Weights of a small GPT-style language model, trained from scratch on English Wikipedia.
Size: 13 layers, width 640, 10 heads of 64, MLP 2560 GELU, vocabulary 50257, 96.9M parameters.
Architecture: LayerNorm before each block, tied embeddings.
Training: a variant of Adam for these matrices, 769M tokens, 11730 steps.
Each number is 128 + 32 x the weight over its row's rms, rounded and kept within 0 to 255. Layers, rows and columns count from 0. Numbers have three digits each. The size before them is the row's rms in percent of the matrix's.

# layer 9 attention output (transposed), 640x640, rms 0.0364, rows 402-447, columns 448-511
107:210135078108105146154157146170094112136119141115142152112111132142194092095132119101128109142195166111135084082122121147113123083138181131146157110146139126124057206111133112114145111141110152
108:139133103142183140131121170129205177152110136158099193170147098116149107154108176120088137131083162148136129146102140136139150115117145145179145087147066090117165096109091000164126103117157099
105:153177091141126138110110086088120155116117085131130157218170144128108087186135156169083091161135165150187092142132110136068129088140156071145150134095163176120169120160187077123180183110093154
110:088155126117123112088161116153194151097114123102147143150073175167114119135175100138112125104122141085110154175081124142092107168122170193226120132122109126123149086076164218100156165111083173
119:051138092154113183091132108124117149141141150184157100153118147073115170077117145106148097083135146127160149146139124076147115161144106109119097149127096147152089115087141057088125127088093115
115:199092179156156143131182152153115132096141112134074085087131074150168152140170073117106171157134129142124158063135141095181091086099102196128095118170111094174176103129112190130153083101128178
102:167122057188165082147163181218113133155118115199131133191100129112158129166088097155075198101128138127120102164085108112132144074118086172128139170153124093149131125144076228188098152128106182
099:162166147078107208117151108134100081175208175134108125078063129109153141118179136158078113136152123101121201125150126145107136147102135089137096129117184112164145179081091233097142153175117058
107:149115110078123175091123157037119052051152135129148109084113112161136140081190139041075104140134155129150104082113089128062140163136124108214128156135111068146165134126152043121100184105154120
110:128107138178097164054131110147123150117101089117136156148209144091130151145062127142120099120073171124082086106123061166168102144173093090121095116175160157157116069111147175217152090194112068
117:141063075111139112189149119127192153172173145128109150089149162111180112114154077166087115121125098072120183102128127094167089092110115117184130141117094105131152105140137156199086134120181154
106:099090161090111097193110111137152138102103128157132103171086139162142099135163076114127126148144133174148127120078169131063128132107148173189111119169119163104097166051100000134127139098165098
104:140121187040139168124172163095089084122147178094127069088114129174099115122181155088175130181133148167145153104109154125110127099111125075165087074092091117146084148117086000129116143136148127
108:109087096133059060169084122134140126122172102136179106188081153121169141125092066066130152148160110171124101193145103075096140154093162075149138103091116139127157126083070138138157149129155101
109:152178155099135161114155129115131179134163120097154053156198117110144182079069136177166134130112102129081057154134140065139074111107136088090118119124154128131125143117117228114165166105078147
102:150144138150132113128139104161134167135139142155187089078143107114110139127101107097145144147138134145150146144141125089130171109126130133155158139087122135096096182061164192126089080116130109
111:145106139111167084155197135157101186140143102140139122150088121186069130129172117105101167141124114143145122087165171123162153092146157130109090130121185146122110121183128094122104191131105152
103:136148077142133122089153150140175103109098142106048134070127129130097151153160105150140073097133109144163128101148101179105146161132093142114157090144122076116108159136174069178092092189102101
118:093132054104114126163124086122127098139123141170111174148112115120085142185127164146146106080124155122119191119122090150073146093139081122131050141130129138136152121108124155140094108095091141
104:123088167173122125169077142195169097134140161102117128052122141128152113174131116130125160120128139123153166159064177155177108148116113150175052114145157105104147104107112187144167094176152087
118:207112131093158103148172180150142112151164136125167154120151094109123143085120172059076146126164118131107095163106094107153077098103180156084104147125129114100121148106078152150122108099098132
109:198115109145157111075100098138129111130143089174169177122084104102175097113172117096105171111127101167156129117089081126148085124168100107061154132114135121161091109127101201173137094149199143
110:079153161069125138113043118128156140079116111154114129179122101107124102102126111135160095159099098112144112113149121160114087127121112162089143087155152155114121129172099156155115088144121099
111:146128128091099094128183122113161133134172159155080129134150107100106162107078152128116185127131060126134159145094124133135160182121153153159111148173161122129065119138138143134074142128137121
111:154110181116140162134131120146114152079145111192115197177135044069113105174157065114092117141123114185141139153149138143104134143108081130110096136147157076117199140174103249203131151168159155
104:123119163137167171136163155144138157091079191099100148140121121127158127131097161138109120082118072178112116087071130174076155129156131127142140133161124113143096143095136094096134047142097170
103:099132126103082134143152125135205153136144083107153125121120068117098115163199126136074094135150108141140124131076112146069119169146149113178068117111130106107110153080165145163131140128107138
106:170085132157123074120109115139144121097150128151114152125177102104161131096111115080107127136158100158165135131075111104178109152089076180162160118139111114148134093130118120206143152099167135
123:109143196130126143085092108112134214180074089155129115174155139139085168117073141174109045095117179144081089175119100114132126170164088102099132139173141153117145164121102149135163165167149123
103:120093126201131076060145161103186140098129080195054212121135111096125162101114172143076223159186125124099086159134146117138082117146092126141144110103164151175179108119092039136110133109118104
113:120162125148138125132129150124120114177154144035121107025106197172120111157105143109134093081171186118125101122145146140130096110158177166076110167112149136141123164033181181085132165137175110
096:145174149160123174170182116153140138114108144066101122159181143158126114078106176192169112171162162132105114118106089129094168147147175119147182063124080136128109114145175174170140108138139139
113:188159172122150098164167189117071153137167152154150139122072038143122105102166118141149126120152098143160098093159148082131145120098108127101156123126109112187125077187156189141125119126132162
102:092124116162129128075146102107129120169067161141102124177156122131109121121083135130121137184141132119142131132136109113112121142131145061143095145117102159088129155150131083143117155102099110
106:124133142127102132149187120145151165144187152126112150170118128070124138108122154133157130136161099113143193195071200178214125097078093159184152118137135075127124107076167137130149140149142143
103:101118152053079126117113153173152172155109082123205095163094089097147104160115084087110148153157130167162111132126125101129137080119107123150132115107116134136089132109108000169139147143135102
108:133140111163124124176135147137118114139163171096095138168120162103136165192093139138166133074093147137162099122143127148131178147111124082109142133118086097102146153139115255115122143137093170
112:071076172162138143110155144136074112162139184173113127114071137095162078144160108121087177136185168136056118162126168151113112130128135092172112112134146125154136103055172229157041169144107105
098:177108088123134147091135117138143134175136113092090119157147161148156092146118157190093098136146103090084139160117141111079147130186164128173150128154136142131038151149132211154133177120160149
101:115168165164112110119100141095141124139145102134095114181073100081086171074119167125170095078099171142157099130099111114084092126113152163099165142085080154126102118125107149061146057101116127
101:163117130119135088181106105160124138090134079111172136146144059175123156101127119143153129137110176125113167173124154111122126107093126154127145127095093103091103183126113079140158089139083118
102:209148074133141117064160140114143127105080091135118132146141141083125098156140129093095188129138130107134115099081098170152103147190113131132118133142122109114088126130131250156160186124130162
111:098198150080156175132117086091114115156091151129150125078138135162096127126139173143079113176103178141146172118166110127069129152135157112061154117087162168123119102139165104099136109088118120
101:166099149177152083141170106184101083080067139100111168115170117137162070102123208102101146155139212143126125123092113120157191152155098147123185108098104118108117130096124000168143119167124112
112:173185120161106118134159152087064101131113112189168144120144112141115048105121098121158123145172121083145095150136178127141091109099179083123124097040172185176173125168143155126121173109141197
102:094103100103146144133143152149155116130131137179123175140133111045106160109127138179127147097085111146155143163119134104170117138083102149100102139104123084110116080109126034149161163094129058
# layer 9 attention value, 640x640, rms 0.0424, rows 403-447, columns 448-511
108:154075125153065151069192129121081121150120152098176123116190073114114098080067120141112194123117094093122117142162088131090113110147111137053100120152149122152159202136114145115131175143121175
103:077140119158143149155107139128108105143180139183106096103113070154178142159110122129183117136160095131140181076140128124197145175162150126099130000144117107107130123180111125142108080096144079
104:147097151119153198084132047164108150069179086136162163166193128097156171135142117144172158089142127147189132144129130122107129154107071135090166138135117158125150150186144118122171115183149122
114:159139159082120124134191137129087139161126188101120185164134123138135075170129081138122149154094155176090116112122114149155081071129102125118082104164185099089146151165138157114183162137164159
110:105143151106127149125049100073171146178087154172145086121159134179093096102175176154146102147127111140145099145133065099137112155134109106127150220157117156096094128133115136151092154146104146
104:162122144093123132133049129102115121154147123110116111115170121172125128168118120046172127122148114152168096197144128133075081198135155113145151124133121148128098153165105146143089089135185082
101:094112082146149115138125153160167146132103109131110106150214120133144126167094137179158153205143132154113157147158080125188131065108129181133096160136128096096140116144084112078125200049097168
105:120127114150115114112101108129084223108125125131099163123155121160137205172120094223173075176134108114109114119110112120121122095118082184132115107057127186082108146213147123121111119097133128
109:135177137104135107190131119083164156146117161140082120111090155149107174120178082101113143125165098147117129090082165103179139119112164119156123137083120113173131173135134136091115152063127129
113:148120165107160138125158094163103135167123074152129133177134038167118089122092164163142170127102168217176113164116064125079128129144101183084118191161112087120096191115085143120112139140225133
111:108136128124131181094152159107051141083122125129174135121164147083124122144121141110103155122168143085084173152156084086150181093112160118085089074121179146124164101142168138130156060124073143
104:154109158166078099154129183163141138106091111088104187112119187111128143093133125105104064109111121049091178123172120154141083110134100145095123174096155147064172133123179133146128116145117172
108:144133159104167154054164116103106123153113135138111176129158137111092162112112124161164098123184094136143134129120073145124196108097083172078099119176100125089050115145143112114136121089152164
110:139116111131128114165131166131193112145091140138133142094113160174108093178158099096127080127133143177163132173144184152137075128125151161116165132126079158111173094183105123097081127161156116
099:113124145094143174144137112161117132127086194125088174149106223129094130153198123156132126134122110122143100134118091177109151097046104141145118200201110205160162010165123138177155159156131140
105:139134162082132147114137173160158118122104104174153155151146078090135084109129160133160045120154132161145095157144053097163133082083080105115147111095127124117072095134196131131092110132155125
103:103107147090099113069104097114102098120158139087181144130125112111175152110160102083112136116137112088097163131140117141129144123150138126138167143121175080168147115113177163103126201167142116
114:176158124107126181114094101174101150119125117138123094104127110133138156103140126162127200166088154170163088116100130152158138197115139151186150077103180092177092111167110134139152176074131134
104:119116123123101145122092084109113151092119060109159174158126149071132150127136083149141158120134151118140209163111139125090134109151115141140129156125142096134129142126112099171123173094134178
113:193156164134135150131092115078120204154128144155109120102110149174106141130098114147189104103184104112145124158100097126107179138144093131190132173125067125087136120157143114122146097132086123
107:112162192140138128143116089050106146118134160123083118128196070089085101106101099159149091106134164113142111121136086136125176139101159127144091091162073105156097138151123116138124112126089115
107:075130075131118126114129133134109134146143161141123123103129136139102135153135176130093124112147119087113126087161107111111097189164188147155128092101131054203146109132114129154113111103093148
108:158175101097129217101144119179191131189132158111171124117146153150089123143136116092136114128153087156105080153116096167122056151061144137091076189113135060185149195152120146160113156138174125
111:109154096106127082127126104134099120212115111121149078110128143154113197150110156136174173141179089069146068090076121096116124213134159142088104055103109108150080137162121130153114144054115139
101:111109062073119081124095145142126078173134065105079109119109112154121108092143093113122114116121151085101164123139147102102058167111124106157172176116127107139127156111078137141179128145153127
103:135189100091158161088170097135068177127097186162157144164124172106142108143080102139099115097093104110145115143177116120196132161151142136102142083150134065112120035118114104136143146101110127
104:173123115162120136080172097164166146137126118164154123103130098101060122108133158130162165161147102186142113142126108137134126076117079112133053171155111098097087176133142135145098089061162135
113:073131097095120139194108163136166083153134158090110133121076163116121117110202119106106193117132123150109146141109128142115065107132195094191122115068149125179185094114078117163116098058114105
102:119095137151138160119080110159123175142117134122165070098180094166110088180172100122134114102158108185121153109125136081157131113144111169106081128133139065081113151131165119099146101045161135
110:112092149151146095129128122126074102107155166125169152164135087174133156135114096097127041148191108134170199125144192064094137068100062147101156115162141167094129210113136132098160120150112130
096:100066128147139067090149189099144122137103183107109114146114136146144151115151124099217093086105052121152135137154113108140068097151175147094136158156095128078157086122089141132167174128204169
109:128153103099147105067145121096189102078064113115087062120107109208123140125154174094157128126134145115128070132155127148116138132105095103133139131113136131085114055103095136166047160164119125
102:163119137124168124105145101160134114116196120058144105118075124127081119121163153143161159124103086109169081091119130132067073180130181170143146109129069064103118129119125156106122179137204152
104:156111073123118147119142120129147069143129100149137123141114086140150092190174139115085211114121129118138133135218157099142152111113125144118170128134169147143107150168099143091145160158135144
105:110146109147101100111136184100132128142092166099028160159138109136128111095132077113123104123112129120094127128102124111148127120175126135139083133106131167080139098132147126112106117120081130
110:132113122171085160182104175115123064114117034142109166115132102101098150072168137145135108122058141143136160125081176123155099108118119134146102105108128187111077056118139152170165094141128094
110:178117156104133105090152121092069189095139127143130093118123085111135141145094137122084079123118116112146138145072124154121162082146051141103145169192140150063089107111170110130193097161137119
100:079168118126131102163161110081162150122115119144104146132154144126135150143111108105120113106150148188160116116091094130116037166125158128094081125069102138139186192119198120071188171130165055
102:082114108171173103157111110099136108170145141119098122108131147122110103123139077132087117143136147123110120113167191126132111178175140147097117104144133111139197155128148131118188139086136133
103:126127130120096190121067139126186104169195115075152098119139207080145164141166159119129179159077157123121130124131168092130177177147099104155137127100120140163098076137163118115146118106087125
105:112165153149110145128146129125139124085116107091169142165155124103076153139124084120166091092164132167144082098084069136097110114099099086146152140132118113107176162152101167158102083145125135
107:133133131149144152110180108110117112058132123129119142126104159125086129105111104169134079140133085106141120154087143156193076182147149151168085154178110147155164147168161116151142134142140141
101:137118149129143134117128162156136129144167126148104137102072169164102176107117119115156078099164106090126108149142149116110082087144097111135102150152101166111136159126127140141089105140109112
109:087151144164141096179133158127121176122073171156095084145175152087087118147091179104120098118162095122153034116176108130131138116115126162067127130118100139066105117143163123087095111150103129
103:156135158073093140156139089189157124186063126131141117116148159099118102124094104117116144175115093189129088189107116191188123193132111135082101109117144146151115144160073122143099159140132141
# layer 9 attention query, 640x640, rms 0.0416, rows 448-452, columns 448-511
097:165151130111118100123109092155088130204124111130055128133132177115148142115127174184141131129118142090176122186144121134109122166082121152152146156163129135167116133106115172108099097182124172
099:134133119169092077137118062063132066131165084131129114122119133122110125089075123127071154144153103132148166179118129144111144149131112172123111172118139129082148129140174151251169103118129092
097:193154159057142142153164157136225138115160129135158168108088092153101125152137108081135142116126093122185115129098179067136126160117137171136128126135117105126180142121066171069102215084101171
088:135125119173072100132109164078114113135159096087103122147196122131123146119105135103150157060142121173132100174156147167156081154093111166145192175142117124126164101172143152170159147131118098
092:143072176170129136103166142107167101087150147051168126112084129170138139095071120133098100168148091141153136114147088144139133179181114119108111143079147127124098137087043156111157174187118103
# layer 9 attention key, 640x640, rms 0.0409, rows 448-451, columns 448-511
100:143226072106162096109121117125143176166118051123104098075109165111110125086106117077077178119134128111109167100091120113190082153056119087166160148167188128104166089147166154062137149134144122
099:109112171133115152087136076118132130148172079094088127112109100115081134098107136134113106173163140128169185145184188137181156130099110097154077125170176153094155102140134128160209114110107182
099:155154129133094154128189109172172161089100105133149133103155124139102084143131082190115127119073184160152138132117090127153159149154127143125154160121093076169140065145084125094114157100105183
090:191097085150092132090115144141147112152069107073115090112165206148122154106090138116092073102105175146176129129120112183198142128085131069038172098134148158132155129136150160112122133106142130